Part of a small language model's weights.
Size: 16 layers, width 192, 2 heads of 64 (1 for keys and values), vocabulary 2048.
Architecture: RMSNorm before each block, biases on query, key and value, tied embeddings.
Training: a variant of Muon for these matrices, 343M tokens.
Each number is 128 + 32 x the weight over its row's rms, rounded and kept within 0 to 255. Layers, rows and columns count from 0. Numbers have three digits each. The size before them is the row's rms in percent of the matrix's.

# layer 7 attention query, 128x192, rms 0.122, rows 24-63,88-127, columns 0-95
107:151113119081156136099143146119171139119123135144153092131151090176082127094077130153130104157126061092178043119104139181146132131147088145188156153128171125144139147176117122131157138097069127136093184163175089173181153068099138116133147139114116105088125163185147063164116132081163185103
082:109149145144133092099105104107116151149116120137098107158128145097120153137193133121102151124103093155088171141162140120168164103057118119106141122136098142121197175143114107127079121131122086100059071155160112108079080161150198113157174142085115145147160105128062116087121074112141117107
089:116117052112153128141092117113065117117085091150113126092168147153088089181175130104140121106230170122145091117131138214078081125104170145136082148090098128119086125132130096074109110147122132150152096099156117129141122139116174159121092145106071093146144153133137129125102070139115105067
086:136171125104122171110118159105142144152110214103091116116140103119115164105125136144146137147128095167108171115128096137131122139158116070113072140163117128141169166135110124148157129143166091126135161144045139171085135141130131070171153066137163133159120091099067208093133089168066124191
072:137148151149128133128164217118128080127135109076133131085084134095151096140076135180105125125146159179116119124149142144134160117153148134144149118139094146105099098137130073080078142129164097107101120107125117132097158180142149145158137125122175170156098131108044140119109051171149129166
081:105164106194131104156113133122103105091114084184115059171132142131099124151133158111140059187167138147115054163116160113163108152106128154128127150129106140166202139069081071073108135155120103087095153178137131104134137135088150108103134134158057147108164140161165156102082140163107118063
073:108138097062113093092114174101123145110119131077152171127140153140082151118162198130073095164100143079165086170145142107103109148134124132144144201092082140114089215180150111103142145137122074120070126172096111095163120104121100105159161171152109088162142159106119111093134092122143063056
079:105133161069143124137117142117169164150154189106196197078125110146109112138131085156152138137104123146095109131093133097093101104168136176117142075094137180138116108127122145148180141091145125145085126117116079141107141124182092069135114133131168098142113098146119135165173108132164155186
082:122164090140122121056132138137148122142104152170111036132137077119125099127118178129142085152096121136188088201082093168100138113152145127121172198137187118167149156116108111170118137097103108136155117116134085115120132088070156190125125126125165104090125133111119163107158177068117122096
081:132162099067159166161124164141151180098113155148207137129108143115125145141131120153153170094183165114126146120143114100122078126160180128144109194172093172121057196153105187107154120113132125129128128155103105118132143157171139106073125130153162139202132106157119174154138135147138111106
067:087150081134172101182054154101150096099147151135122159167148157155080111132172129090139109118220117168156150103133124157152089153054137112094149141054071140124125128178087149146120175186082127126107124174104139127138060168131214152096130107135101116133199163179073101124067163109102136126
074:123133144119124135105144127134114115141189181136061136040116107124162069092096109132132137139176143147137141125098086121158141087092092089175073144147125129075124139150134122195162096149093094140154107106094138181145148119103085084174156109147130103089083121127194137093157099131161147125
072:115118117119064156150155121150165102108087136086130170126115080096114192170093124133124181076191104139065115133159122144144092070141111160105073118117129140122120118194132133099136159112168140174106133113088112114129163115140205082112130137130114082140145130140101099069102101190129167130
061:153144165142195167158108142149138100134086184046110180120104120115117087139190156104127144116186160119107057119162120119088126123103118147117151157128098182163080098085124137131099134171153166105136083118139110128117097130140110097158208139145159060161133098129107127134129086115107101179
072:087101136126133110138138097054116124102139109126110097177128142138120107190106115118138099118110176099122150115145129108112100162135075137148082121089105109113085140129155151119150165120065145130136046106130164154123098136119083178101097129093122135098106151178159142162074188145220104099
080:084112100089133144129129094118166117138118158122164104088105107156131077086099181154078139174100104099147138165136173125211116080114156081093080100153110100105146174120174175161112115109122125141061099085171133073075035119098110091088146165184149135090100126070114085183198125116168161134
078:137089168132159120109151085024136173099107118130152116133157149128084123140143151125157184176128151102108180128127074126104118103145122081139130142141143137139171165168078139132137059156097171122118189158097153144117122115132141135149185166107134126096137153077151162106125098152115117095
082:167129189088131158163124090104143156117096175152107116083134159122088153148100127152154140114144144144156119124115087099106142101101163174138091209157131169132094146133116095133124135175194107144097131112130127129115178197178149098176134136137120087158133088123119172086132113160130096185
078:116102156142132124170145117130151131091153151120112091112123157120192151127139138167119118156123129144136092135092108131185145123140124043121197138107147129170161144115127111131109161068136175105126142126199106120155141115114192170091151199130107100054126163143117082086113154129185160084
066:156046175144149118109173218154128141119128096067094104082123144174157144116129160141116138155131114112149134114074134147144115100082115108147157129151144180057138124065159060121117121107159108157141080097180075116179120110112110194094106119152119104121135144135161138150123099074120099142
074:074156087119090134171085099103145178107141119143157151180159170100159148136177166137168164082119158149101168103094162149173131096132126121131132096109137139065134091183208106160173151096076137150118154113118161144112153133160094118133154136117067060171123128143133134161107117136204145103
074:100121047072036127086082105105122143155131171129175115157117084122140130189131181152170136102086177131124051143113151114100123125152136110162125111095131092094128155118158154072148130085134111117121105163144126102115143131112062130100152146060115159160097170114165159176129076126205102132
079:191129165097184127176184130196143125123104079140100101140118090123136123143101163145137135180119101133097127109111174136129169135155109059103098169136111148152171144121101088104142092109113184119106149123134118075139153169087146109169198136149107110085127038119138115094167146125137157128
069:111135140119155129107179142170143119067163153140170100193096129123124097117163133103122105107191136111140093123172145137057061147095109127166180142126095091161111155132161141115109215145100148147110123125083111133153138108102142102147099149109127112123154117116068092119128129103095124085
066:146130104028131121155153114172083089124116175226181128153113146134074136152094168125141097113156116126118109091108125213139121155144127118159087119158110116128110143138177136150103099146137097093120109110106116151104090120198113077131171111167127106110133103146119112156101141134181180182
072:076106093087097070153110109159103121142139110117132162150099114115085095167130072114132148131163160161163113175138144150146100122071148107109106089131130117070130085151136153117116174077066127072111146138142078148105148123101121130055154147137092123127060187104131134151115162156192136154
065:119154132110176132183117079139109154136111147136138164168167098156168138148127100116077152127164152103128173169154116116122084076048152171109114130081117152131083066107135147085104084148150054146124133132152112140115097155152115135164049172132116122108133088196121085094102102128117096143
086:110095104156059140168116112103099185142130067114130059144136092152121158171115148122081115179140126124127064085150202117181127110135106089144176150120140117157094176112177167081067128104094123091135163147114156134132116111121156162099092155094105127071137132143160088131104146091146117066
064:145098132174127160116140178146112163141129135188093222124153073131116132147163112168115100130089111121099150156090103126095168167138128170135093123063085129114125100177151110153131100142147108124044131080054112188125123112158120156175102140147134079134073110126078106109158073177086136156
067:150168072129074138113123144132117099137086141114099185140139093183163117115159160131112152088043145118118210122168114174083076136111149161155112152132148137092159140113054084148079113132165102143129109145108187171057112188100100017175143086174107125114175120167145125120138136115118103134
073:055109139103134129134110140118124097117138105118152171169069124115148092149131138146063182105132089140135195120147144104130081141079210117153149134134098117168150152145125106169147173097117151148147140116185097094101090146102140095133147101128125176088153132127084163111145176113029159104
059:170054124160130126079136177163181149128119097202171124102139122102146108168068123114113110113058127103112074175164144151107136132129115129111124135081140160116113170125124151111102181154110073128127168134115177099139107122096112137110088120157106150135120119201132092134152134144216159140
073:096132077115088180100070073073140115132123138152134098115101103124132125130073154152204192132049184183141135149082159110086135118160114076205129117123113116096099147132179165119063132093154079129106117108164137105128131145186102135104131116118149158151124072119145166139124161121195123150
073:148099140133166166110071132130121167117123125089101133157143129126109120127139058149061112124111110161132181064154119103139140192107116149097197159147091136133110134082111162120077064129135127088173100095189125068065090065131137143100106153148142085104106100070090117102105115091078145130
064:088094132101177133121140093182117127152076146076147174181154140127139132120171132093106146165112155106163189160179098133146131171089147087145094124114147138174155061179121101108153137149126107116082170159155143108154063166146146105114090055128121136142116154173092131102141138122111112145
070:092221130178104156180211140074092102144092141129086100139135132096142135133112049146130090101137077190115106154143121152097115117125159142159102169135114134097090114117134145148141146175100135123093049114085156190114175139123161111185105063096148146179182098091167170112159090167104142165
072:153096134115102178118135173174134115086141164091099131132130129140116107112145125132179120135138082117091142081123117181125133135106135112116093194154096179104147063126125080136131092150116168119099133164112138098165149122117105117132163084127142199136122137055076208123086137074106127121
068:088115155140089162092123148115137178172094080141089142164149136131127126137133131133144093159033143116183128135124094164104177157142155151107202116146133120133173129131087140089151115179136125152116111152134101170126075149059172088141100086097117151157184101123115101110073163080138104095
069:155156150163138163177088084150100122204080089156109124093120150097175135140131050133137142139146158090140092138141113155145151145159107092093142153131165087130104124132113127108142128109153130044151117117209145142158134148146213172106089137132104109105135089132104125143111108136094130147
065:183100144099092129151127172143143142162088130161069072127135126162064092114126195107136094082135182131171103167162100153188163216168130106109139110087142152184175190148138154116141048119131153095102167109135099080148134136161127178125106144168105147116113084128107105199164168133132090091
083:122072082049127141112077149201157132170122130074112100079113110176087151118061106135119152131084159138165177157155164145192135180081127168095135121130127143097133110169088101105094110120132130109117102121129094162115021143126133133115092159103097089121050121102144050141172094117073089095
085:125127161165128116124173142136140121117063112160140109164184171088178163081143178114083168154080110185102094140181123116117178102140159179125132153139138111143172139174096150126191146083158163138144162151144145091063107051144093129198079106113187148173150134154154125061112104111124139129
131:107156121194125154149115078106126116143163108154147156175151135125112114195203139173144088126181102114109143130063164119079103092152168126160073116134127128135120145090122109161049104140105081124123108106140128099133217166140146092129136122092159145126164137121066151168148146138169120152
066:148115146126095139185121156132087123136109051098130097126114128185172147051147109092123207167127108091092110062161105101111111101127128176091107105091156119101139172166122147060140181138199158147153145077116074089130135087145149083169096176107149139184090125135112143081134074112120150185
126:114128095145155073124128169123129144165161157123150117093071124120150137095126117064114131092086067153099086102129117133103148117155123120098126094110149155099132133141148105111143184140117115126108122109108122125157132158091198145112138144096166139058148106181103108083141111032111116119
114:062078138134147126192087177118045180115087133114110086129117108142180135116171141105138077172176113146142184059113113166126065143155135175155136108069127153149078144109153141141130124163131063120162125082084132158164144089113127138093084187150126158112140125153122173151115128164126142143
119:156073201152126135135121173089136109123072120085161156175175139123150161088194091096135099161120132160052089161153154165127159138108199147108130165092103127106119150119128106085095101126087147147128163114139110061079149098118091102098106173143167110134144091146117141111153131117167106123
130:042091105110129139115103128150110108178150150116118082138175175156128101151107173109091169205147108143142129123122163152113139159187157157133162166120085197149124115122068081171105121135154067083171129116101163186135120151169148100194102118081139125132079094162144078139158145143136151132
136:126138103087090111140173120144147190133130168123123102172134173126167105084114159094042103136067109130106122140100124159163101095106197188088128126173126138091119124120146109148137146128145142121124112140100113068100164083161142179146131076184118129213145129120137115113160113067136140144
136:146108095089115152150073125136056167118169126100103115083129139181143207102095108110184106124165061123094178147117168114140086156129090143146186131141062168076132126132145078125115141138142135116109111138177135178135072143116107073105192141140131086162152151135125178193134170101121137098
134:132160127125162119177047092095083128122154052156170113073180162169141117118147151168125171181177121106140154113149092127086159149149113126105090139147098116119127128196085140120175173113148158107121084124138073120062173110157163107145152136126111182213109153130103137133108111130141160181
133:117096125115174087135107184103128102103214189080162053099124143104087088083074121160139130152107141177111095177124129222126216106125115120120129183153134142128105134128125121162158148147097183165099086108068139112094127127085110153119158143202130138104144146053101082161140125154151116118
135:086154127149103147167134161183144103156197182198147113107091106157149205116066139146147169158125121079132049065121163090183120094135139160129136086149181149148129107134108124159124123124141154133156158136129149128141068087124142132151087169112130154166151144127101044104121113130150132127
149:160154164120133082053194150153059101151154154109112160153084110127134128091127176184153119146151072163134165068187162135124119095069175119104092155125177135149155090095136108154188129119165141088100164163176113139124163128109167049147085142118163104153170105082061132115156109147099139118
143:141142102084125132120113144116127099126094132117154156140099113043114216117099163107137138089120129154160133131126106130136122160130112128147102178147162092116117114165129089141144052132080182134094123163117121127088138109166100178079126145141119148103116101105102085173171156125078101150
139:096075092153155122215148111107146136210112147097111103175087101120149092120131175146144119108152077093158160078099162123160120098138109087053109172169130125100122188143137127117136108127077155134143103066126127079122146095063124103130122128128175082065078156128079049134104148106122104127
140:096054122084178067114114048113123111160166102086139092181135106127131098158138116071122120138082160090124172117169095121126171121099144170128098095073133151134134083128101122101142118189164119149132101130112131148073110102152147129149142177107053170035144127083119131118122091160190181102
138:081062102139091113146141137157134115108133131143144110147165108101066171176129089234076146159113116172157168126183144069119178108063073143135156134092141118158069091107143174063182137062130103138148137118117082110177144101125123117183141116117106093143090073170123155113109135094117159123
139:135104158089124095098127146189133104127138128079124135101076119128152173188193129181101127141118182207179116106105201116170157108094115124165129126090125116097206136089206132099157154116103127176112118121143120132108150134137155156210147170156144105122137149119149135142196190144145133141
136:135137099125144173146155128167132068136079097170093125211123083135099095127154121124126166103093078139094077151146129139141085134137116137182109169159213145163128127107139086150142103162153122102120064115131105103144107074111145164164143095191118113138122109110141168176098089194122117166
138:094154090163143116125159104119113216099166099124157148114141196145133173136172172141151148081054155131123169122172142204127087120160196115136116145114169100133114150148143091128179176116096081124143131109148206129150189158117131122093154129136095118167163102103108051166091110170183134129
146:149099136071101124204136186153135096121151096085091108139115145142116126125127146173120171129094146118134125145084117083085100105127133180131135126117167111080139139169054115137140144108175152225113100101169205103171134198122154083155134153087137104117133119131121169150151081153131100110
141:113119199127140114140112153109158091066124106107126124143143170105098093173065107108142117117140134156131133146127121091151156095136148112146192098118115122153136129107140181170124114140114101059144100094132114088175141209145112132131143094202083069097151136182112089121129158125116175128
147:110139104169141133087142141110136123122239137166102183127180104143089116080142136116128175113146177147168137122166136159101107089139121149104140131117116106139090104072108161114069148109165154193160127063090173194167142139169088133114144147098149109073131120118092099084131148104105171086
145:128136162113072189158157115116132122103169072178165126156075140137074100181125094145151094184091117138092103140086075086101171131127185119125136107094078147182127126127102048119140129147127153138076126050106085128161127160087147127114140151173131119138135129091091065146070153113097063099
147:112129138117097122134124079120115120098155129167129084167166157104175123093190110138152149100128144149147116133131210109143151156149135114093116144098127167126149138156114164090131211139042098075047121101151096173140076107182105136117147197133068114122165118100123106129148105067110159119
143:114140160105069127125152132090139121136089117209141172108136117190109072143142089176147049103150103098135035116116126123153113141103136118081123123118136090116123088144162179114126120128149137128114130089161151141117053105180073150103118170080067198090162100173139101079150049096173121146
135:147153132152108139109115112105118181145150151167182089125129133171132147154097140096102150191160146092124142159142164101095121111087096120131183134144129106182136141092105130094113130099163157118146203115079061152103102114117158111124117146069164161125110098148110133115156118139136134077
141:150103106189157132128137076117142087136097168090171126116149109135098167209110136168153128088137128050169159167187146107091134188168175132124166185153087118147163098131131111164177120112175150115116177103084142137114071097174080149157081092123142069175135127103118177142114129139139092095
144:108159138076086118121168124121148116140110161166125100139120095123116104114140097084129154114097205110123162121177110142100140091096167110152147140158120138118171108089157107115110137222128090162169085059158104150104170107133098043164158081172164128113139189133155163131160148102110109155
138:099131157164106084224128117123146094148123153112169134114143101108093085062088099164088106172062154101169161095122154130096153132144092105093098182105148220164201155111147124139086159103167186103125178091050202148075130139100118087081143157126076138116136095107117156155138104113160112136
143:112112121093141180174108153188065165134084099140140146152110151073110154153075129112186158131103129131095163157186117120130114165131170107111128154135171114118181195105116143098113146152090161152149138177153075144110131106100068079116140112114061175120117068132146143090104141142131120145
146:029087198101151146148129116078125060168143169189110090144101186116183112143108176142185193124123149110183141125160087113193143154106131130134144117071091168084149101112103145130148129080149116185168165098165119114133180120147131138175118060128136125143114129116111113143141108153178123106
144:056103093131189188114213157108116194118117094124160139076121139130139107140122083127167117081161132116147171129167121139164166171111066121168097146112110085148112098120162149085116115130136116134173071081123141115126130127149112104150169158172136115139131143121107110156165055130148092191
145:103150113099165147156135097080076115166118132123118195110112172185137139065075166091043130135130139138122122119156138174099114176171091087140201142113120107126132172151087163128150127102126154116150132122108158090144147150201088135114149127117140108116145155112150114134177144098167119163
146:152143139116164086149104105156152055123160187106155173062113197155125169151143143104151059101090160133184086155167118163134109139079129149134075125157139127110121160133111131168132120141130033085090110066102108136179104172117099183124131136110125165099161063124119149069126098141142179138
146:162140111140106128092091103114143172143118151103160174113104145115187150136179106101141189105037172167143083159051089058130092154148111152122135203096059087142125089120104102140171154149145154107109089143152155190122124133121095108111161057102094179158108133182130079103148109099078133081
140:101177101104149164118161165097112137127145062133180121107141150079047133157106184136136120111111115180142127154097112137130127155127134165054201139121118076031144141146141147060071177102148166167080141177144122122102136115108158146123061109143112106157117077092120138128143098127180121147
139:125092115105126219153095113148133137132118149082203124162116165073196134078172085098158114088140128124170175103111128159108166142185168147117156097108141147088126184081111114125121099090091129127134157105132139072115096147128149103149057154072110129163160137111155148116110140202160145095
141:096130094161153145173161120179145081153164131092156106112175078132117129103089148185116112168150150163089158116137138120173139101113138102126166149133081110146132086157165137145108081055091145148155083118171167162177164117148145119144149156140130191097112108196194154112135129118190151129
# layer 7 attention key, 64x192, rms 0.137, rows 24-63, columns 0-95
075:105141133106139122132085189124107122141162130147151166049113097165085126100158086140122126125127155150103084147082101129154052138132123134087104116127142167137113107060124158140161145131159170112166126092085130076155135208142130080159120108097115143091117144073114136129184112118175144142
075:137159106114177161154080181135129114115123178069113062090134105171137090126075105143115162118077159122124165127130183109155116160097082082123127179099139157130137149136198085130051076132103084124209136094109098154143097147107181153170160167170123155130075119084130105190181086112114123131
076:119139160072139068142111111137126162150143136218132071139157120116143128143157094132191101117132155216143130154098084148114153104137157152164179101149121143188144136107161144176099128087116162134202141119140156164209120162133138084122159093152070123091155183120069120154180084115169101120
129:089134128133122068152136098161137155192135076177177066179135118068171148136152095139133110198127166157156138187135089125093169055153195125140174064148070184120095133100137153135093158093075139155138106110153159161167157123170154105117101105114060100104136186140054123128191072119126125139
105:138154123090129118109086099131157123163144136068094119127141135100095049098104158152150135077099128064077084155144120122129157138134098094124142142173137166102135157090173072150161125089123120167144068132175092119158129154145153127135166196087125139044164103122139095090120120193155120085
108:112101131153175121078128199127129108132118129134140118094129132097105090102144156113100133106096074110103068117136114110099083106123149071088137085118134189124101117123074066141108137107182165170147093103073144197125158124101189158166109191099127120137147124087162150110208139156123122180
110:176112160129162134114139058073152107107085064133144132119107125088092153106192158136148113141184111088106112108069113107173138130117156119155121114109171075082107155139185131119099097145141113125070110129177098086116111117081095137087108120055087165155124137100118198086146132130123110134
116:160115143164114134104093115144144096091083128163166095174172149176120126137123154120119153140135117095177127093202153126170148126132198185152144105154095124130139081217110061131114097136106134134092129135098090186115104090093145123116121154143133109158152171183120045202193130117124065163
117:115065095081123155128173072107170126118072199122131130133175162079139059145122136101158137134140101157149153126096093150171103151142108098123071173136158091132167149132091136108132131140128131195093089178096065137125155080180166157143116177166120098167139059099115159152071088124113088131
122:116143117100190095149095189107097111100130122078104121110166137156137119142080152121137143135091112109125110144093148155143102147098092167115170167102145141088140163091137120154089081100101131119113116154163105171134119079168203181142099073206041142210121157088168132138152103082133166119
122:132146164126144171133112135163171168145184135112086198120108129121136142110149156110153114181152137097163150115177150132122158100147097118106119112160105113051166096171164146114182168131175151130119103145153130173045200121172179127105119046128170117131120070149144092089033120206164142158
122:132099117208160116139158171101137110086146083139120135108109136123128148146153119110180164118111204164095146124104160169146153122151113002171171135166122106153099111141153137118097122163081152120100130097085140179130103089114138110132120180136124116108145155177058138130060098094069141176
123:096107111109083146165147136107138125119151065141103144055135147135113135084080090061112183087143097117154100136118133130132131155108121124115117151125137093135107148145100136098137150090128143178180097118093124069124063069168030080138079139138159162141119125106162115117076177124129149099
124:112105114144113161105119149138101130092179107101189128114069144113122149118064114110081112110098091146179151096029082116176140122131091131107196118166180105122134111197208143126128095098121128148140151156110166157159127132174135104157108100082110111107202043114080122161116123129131083113
127:143139163085140129105211177166070119151084046128127152117109139087134173145106077152161105070127156112092136118133104140089148136169151129076100173125137109168115114136197127138117100081103122111158084142101178148139116138138164147132142151158191116131112109123154105128153149141129110156
127:132100074122126161100135064125116157142114163086096169106115137115090159074099084170139146166134152078150149143118141151101094132125086122082154101156129069183097162162150147090118121129178171116098122109144124142139105086089116100149137147168149095107120137114130145142135195183126133158
127:092096089159135183104105144170136138178165135102111148108045095102168136130147165081152101138060102071073126159185070146115065138131154127108139106096138077129149106127111134095138111101080168098143139135109123139103120133116098199132117039107093105109228195111083161204107105137113120099
121:111151149177089082135160101096174172112107123110145148130139076162129167113122142139119131162076045153116104158142100096150153122079066133144172141112136098138174150090165121155136080163135092117198133159092123098087152132195113175087089127090160101139132123170086185074093149131179137121
124:110093118149072078125108167102166116200156128098159144124099146127157198123128126166115111092094147152116163156108060133093127157170100138096148150120136100142113150087180091199141110165155116068074128152164090136150168166160055173148144138159137182153113112152103085114142199165135103181
124:137196182106109094146214110140180105163093084106114116125103101115087097072140115098152094119164081157152148150112141099176114151135104126139114124107175167137197147128118100115127101104158179135081133081135114106141046114174101153170129143140148132204133155159144174115116160161123134095
132:181159093152161122142095115134087162097116142142121134137108081135136114141160103167148132117113130136162127068160137165172033110135136106180141089173120156176141158145195093142143158095057158128165060117148169100091143140080139142113102128195096072170094175142106103079132111099118112129
126:099136108067120117200133124125130143126142080102061139184122135098090114117148139140095112125130176085149126140122134102121127092123064134133115130114185120085088209089104118164155113174085179115116192107157107132030160163146092124143088129099172111175138171121102154067109112099105148095
122:166133177101109100169152096089130110166062122163187125125162177101123073198111151164144149052163151072086095088153156162146107109094113058120148131107103139138185100100138128198086141129128115092092166119076107102116122095106165072125141119118116097127141126095088083107135161101163151132
125:109132071145105144140116129163129100098143088127090125152149104149095096154117122140158143119144103112122136134153118169133092113137126181113145118154184189113160129084171111114134090184104155155140139089077182136115130102205156101108133123155128151184102165127143118132162155169113218140
126:125144163169111126213088164071127123115136145181124161119125190112104097156096081086189114118150104131131095170127113193113132152085111127180116152063127156134129149131168165103113106140171150187111088112154139130080134131090117172144178145121145099123119101172061090144198116108107084119
124:119104091130125116163118145144041126109131121161147121122121144086184125117188092124097104142129101104111145102167137127119137117091075150154164121138138094188087085166155105077106110076141115185091129028123104142157139117087145158153106120134126110196141081102113117124107122148090173048
125:040025148143171151110130138086100156093112136131115124155123109183133121115139151181129173127169112178069083164142115144134124104075140158147115113080105112103110103118149196146188152103155107127159110150170165153117107184115126133122099174078153124122101138112148108104130083151116128050
126:104142078096119107129143172125152166133174138122157166103157140156087167167131114124146180140084083116150130136082129091157154091119142122132108134180135099115164096135095077157105183100125134056109126148149166172117082140106133173139108108038103067130134115119142165118182100091157170178
118:112129111117150115145187124089090153118135128192125090120135133123159105228137118146086096111118097086175130174108183081050090206104088131086125157128105215110157128148094071131178177132121171125129147109105130082143137149176092170152059120151114120097145138140119158161142122146163099038
129:147102143118188109116168141207102114111169124176154124171078121075134149174127160115132173151161176073083148178069163129102216101134093138180110117141144140143238129153215067116088113137168146091163135142112054140110178118131154163151128146129152138135114155161149084121090158148103095121
119:118144160175105062154154119119081121163139126110167150121098071106095129142153081099098115146129133096126081091106126188098165105086097136113146101126115171156123100209091127159067126131157072144140145137146165159080091161145085152167083141151046056116108130125159181225093097182080134133
124:085071130106109119148061157097129101085098137085165142089166043111096171129108128178134140102109125116115112114157149113119089051155108153053081121109144115117135127092157159135062118035095163141138117162097149148135171124085077088156172155120096086181170102169163144118092161129116135149
128:145137160114113136130108143160101091157072169151122099128113106088089097094155151152199196152111112202152168109143132162123134115074159106172108158102107170105110084108091151152116098099145175089115175136103133157135205146196120169126150121148148130094066098130184114189113142109158174108
125:205107115100164196154189159123132104183057111142153158170111203200156114114128134154151110106108123135165130105122094105126157095136074149167151130185173129105099116101126117090106105127115080121096113097080182149083126110135066119169136091119128135104115159091119116101162114133111126097
123:092078165175109073126128178181149177102055223148135187186113156194055118075130133175104133178101170120116122169118165113115120139155088096112131154147154092154169137149160083147193176140107085153146138141129121114112112127104161113165108100132100132107117136149161149160126090126121131162
124:107065113114120095160108109090098162157054150122171073074091093179126083119127179082130103100109137082084131116089112137184168073174149158165195130140112095146122101103148121130152103154097165103153147127151179084195134130125097145172156111092176143116124082170078125112171108134145115135
123:150154039129102119176148122170148169083128047104119118063135184139127105132137086161152106153071160111139126109125127095127175114150128132157171121079161136113116145180097156095183145131087159130159116145152127154163120171174153172145167099153112153164165118088139080065106105182094147145
123:094145099119189135082138131120171124136146075129090119211112142076108161145127180169184137123156099199153121150147121093171070180088109168078159139133146153093112131132177134133116142124082131099140159143086196141157126141055146085127130123163133112115132132132128110137101044130144131107
119:127116130120137101135108111136164134116103182143160200188173132071151138075187137039162143150136126107115139132097146183116153166115070118114158103108124082141135096134136105123114116080098099111122152200108150022067109160152158094154115109097089149130079210103134116140159150082109137172
124:163168079209162187127112115102127105140123125090153103183136101127120140185082128153130094121149123124110109101090065084143115118174087104149091079170142128117112113153079144192130134117096163120098092150091060088115176136185139166087097119123100084126096063100176113095131150089089126179
# layer 7 attention value, 64x192, rms 0.209, rows 0-8, columns 0-95
105:099126127071100124077153143086134133136159141140081115158107187072090149094115134105168146078132128140168066049147106107138102080123162172117113124118108158132101123141131055170168077165064125133160117115157116140095078161164108124077110137103098147099158097115132073094137134117104156156
103:164132106071052113126145143077155074110168168111114155114078133119097136117175153152065107100107164140099085188153133106206114110106212092149148090105147120103088098105157155072118131118151087146127130170144109175150114158163167118155081127228144049106139111127133162130091184150151125161
100:119106140127119170142142163251083114122114143118178099156139188093082185161157086129155134085131125142143076138071147128086088126129169147132137139148088085123165156054161098113157160146115126128070146162122149149119110151120156140098052177110175154152152067100158161127137163160167152139
103:174139084128099155119117131097096142131181142174069163142072104094139109137140149105174099128147133138158153114150128103151144178161119145144149119109187147124128103135140140156122148167094057125172153179162110141083087134127111156125093135076165129173127119205094189127166125110082166090
104:144134112169105111134130155136072150180147153085125152137158169170178117129132153104116067136133114135080137102150132187116126156115177103101092213152171138093157157113111183157173152100175129091134140103129121147120173188104103125151086144190140170209192153082122114153164116139171150194
097:070153090186140153141124105093128126044130137096117200057131134145140135114092098138133106126106145164100109148107151117137102128141135099176133088167157178127148146172174094132090115106072149124137210159097083152152193156125118168125122117106152153068105172088064142108119179055078145108
101:138128075147105110089094104149098112185119124125061090095114178164133095124142115168140090122149133139074105128131157085118161139101127112072206118096151080162139110111107139160128167076196194169180133119143192121086159128098119111119191160089131052130085143090138154133154196121134153115
101:072097141104162072133152129125159138150164146072084155109130100118139063089069134110087063139195141145118214082142083124167157161093116151151146116124016152123128092089131098098144138089075127128143118151157123127102172115110140126134121148140175080207132146142118130136137124132138139161
103:094128090164095085079135130105111174128087117077174128150089205146120130136176087183134180170137148126118124054080101105110111139134157163075077175131157134114123168096128102146104162103170132165117151158116093159120088077121085128141103110106079102130080121162132095044099142170137097139
# layer 7 attention output (transposed), 128x192, rms 0.655, rows 0-7,64-71, columns 0-95
071:196143160147115145110101134171178157141211139081126102130110088084172101064119134093139152132131154109106094117138144111131145083055096101166193137104159118098139154165176119105109185131118155119180151186151135154121114129142134108089110162080122166183194084121163175144067087170164148176
077:149120134139106157113100139155132184063150209144146116122162104074165153143139162121121148079162165089132125162090132170120074109108100106131166146093129113187189137105157121085153071108166096075085136133140098096167144142115133093089096114055156157112097145136153076136169091085114126095
068:140120101165138088156137111132177159132154097152093109107173109109100233163135146105123109125140091126121146147130134144110071146125117190080095178079180158148114137116174142169039158099125118133150175141067119111134161099194173168108163196119040145135131112116184115101083139137130097134
068:138136120086140147111153195113148100148094137127159121107122200115149125115162167141148125111092114115162194102152173082113086100127098151117145100112135085152126159120157128086121136196119118121160087129108142164139081136092108113096083138079134139114139170119124151080217090096123112154
073:168152114081100110095192121112128143097124138113115157113104103137081141156142097187138118094177079111205229164104172104158085106152136131102168153133154103139085119170153079116134142205169120123075147109100135137123159157161139159103179083090110122079117131127127085143155181181140090109
070:127146102089174126093131061056160094132115095143131119053167137091112149188136089158127137118138159118103146076127162062148141072120049145130092141124143098077114115101150103169056129138178115154096146173064126131112139166123102103102193106150091148161118144163117108118126056164118145133
072:153067128081120097118141115161120151135078148153132081194145164095118135129113109125103160179068151155138162042145111153104084127132171192157119112125102133163151164135158100102056094172123119179127145136133124156152133161156107167122178111125107117182125145144179122124118099092139094040
068:093179165117135189104149104085144115106126148157045116099087128117110166115150085128144087125092049081058156170142148165118169152067139114100111175156125160096168108127102095163115169074139163126127137163135088131128108138134127199129136071170098172138118163164129190147165142142124172099
128:086142196093146171106161143042105103141132111137155148134129143144104148133106120196115148096115122129092128179154118158101113159170125141140139180169070194114254102136157195133142074164091118126127131102119103105123156101113112174148138126134137133101137148122122105111150171104086109103
121:091112120121158056104103118103152074156108064121118142188102156194140132132126095143121130179125073158135170145110093139105142171152132166073103120171112137121097120108097102154115167095092174121184168100066135154132196105093106154193216166109091077150166140159129150134073153158117155132
124:151137201077116127064137177113145097120128131140110115144115130108118042140138075077141146130099151186118138081125135095138124146159114116151122128193124111125166155156074066124157098123124152109140123094187115126197076181070176107143118090073215129122068159136154089130163150128147100109
126:148093117157104125152131078185116184127137126100144170111134053166122123147124077109094087156153168164115045135143174177220160138137166101157126123166123103115122105119115151178118110101146137092094150131155127112124166133152135110179189133136122135130114117080085119121079127126079094086
126:059136098160119112179143137126090118110069104113131135107139146159134055126161154144153125126085155159107101089179092090113138179084147163141142127189133158122114124111098120149131106101063115132144103159120112206135112072135101156109117142124159107168126138127110145071173112140104142157
119:143108163130090082133101181155108119158101109149148162126087128142147082094138124124122107180142097144122088145096147159129094178159157097136175101033126123138194118137157167126151085149060120081135108101126156104140141082142179133166107139136143107150138140100146109164096137115191152168
125:098153174157120138167169148171129123115151115079088163117141137161079121120133163116126061101229119170115139169184211103164148147140075137129084096083109113087108098103132088106114207092154128154122165079187111120159159098077113109133048143140108174113104142136079098127130145127114183182
124:127080089094152099141113115130068091132127135125141165114122138124118089132093119118144169087193100118171122150114079118120073128136104114136105063130153104166037125127179116136179072112151078144141098096167198118101135114135135127111097129123138103130120162076143056169068136113096087158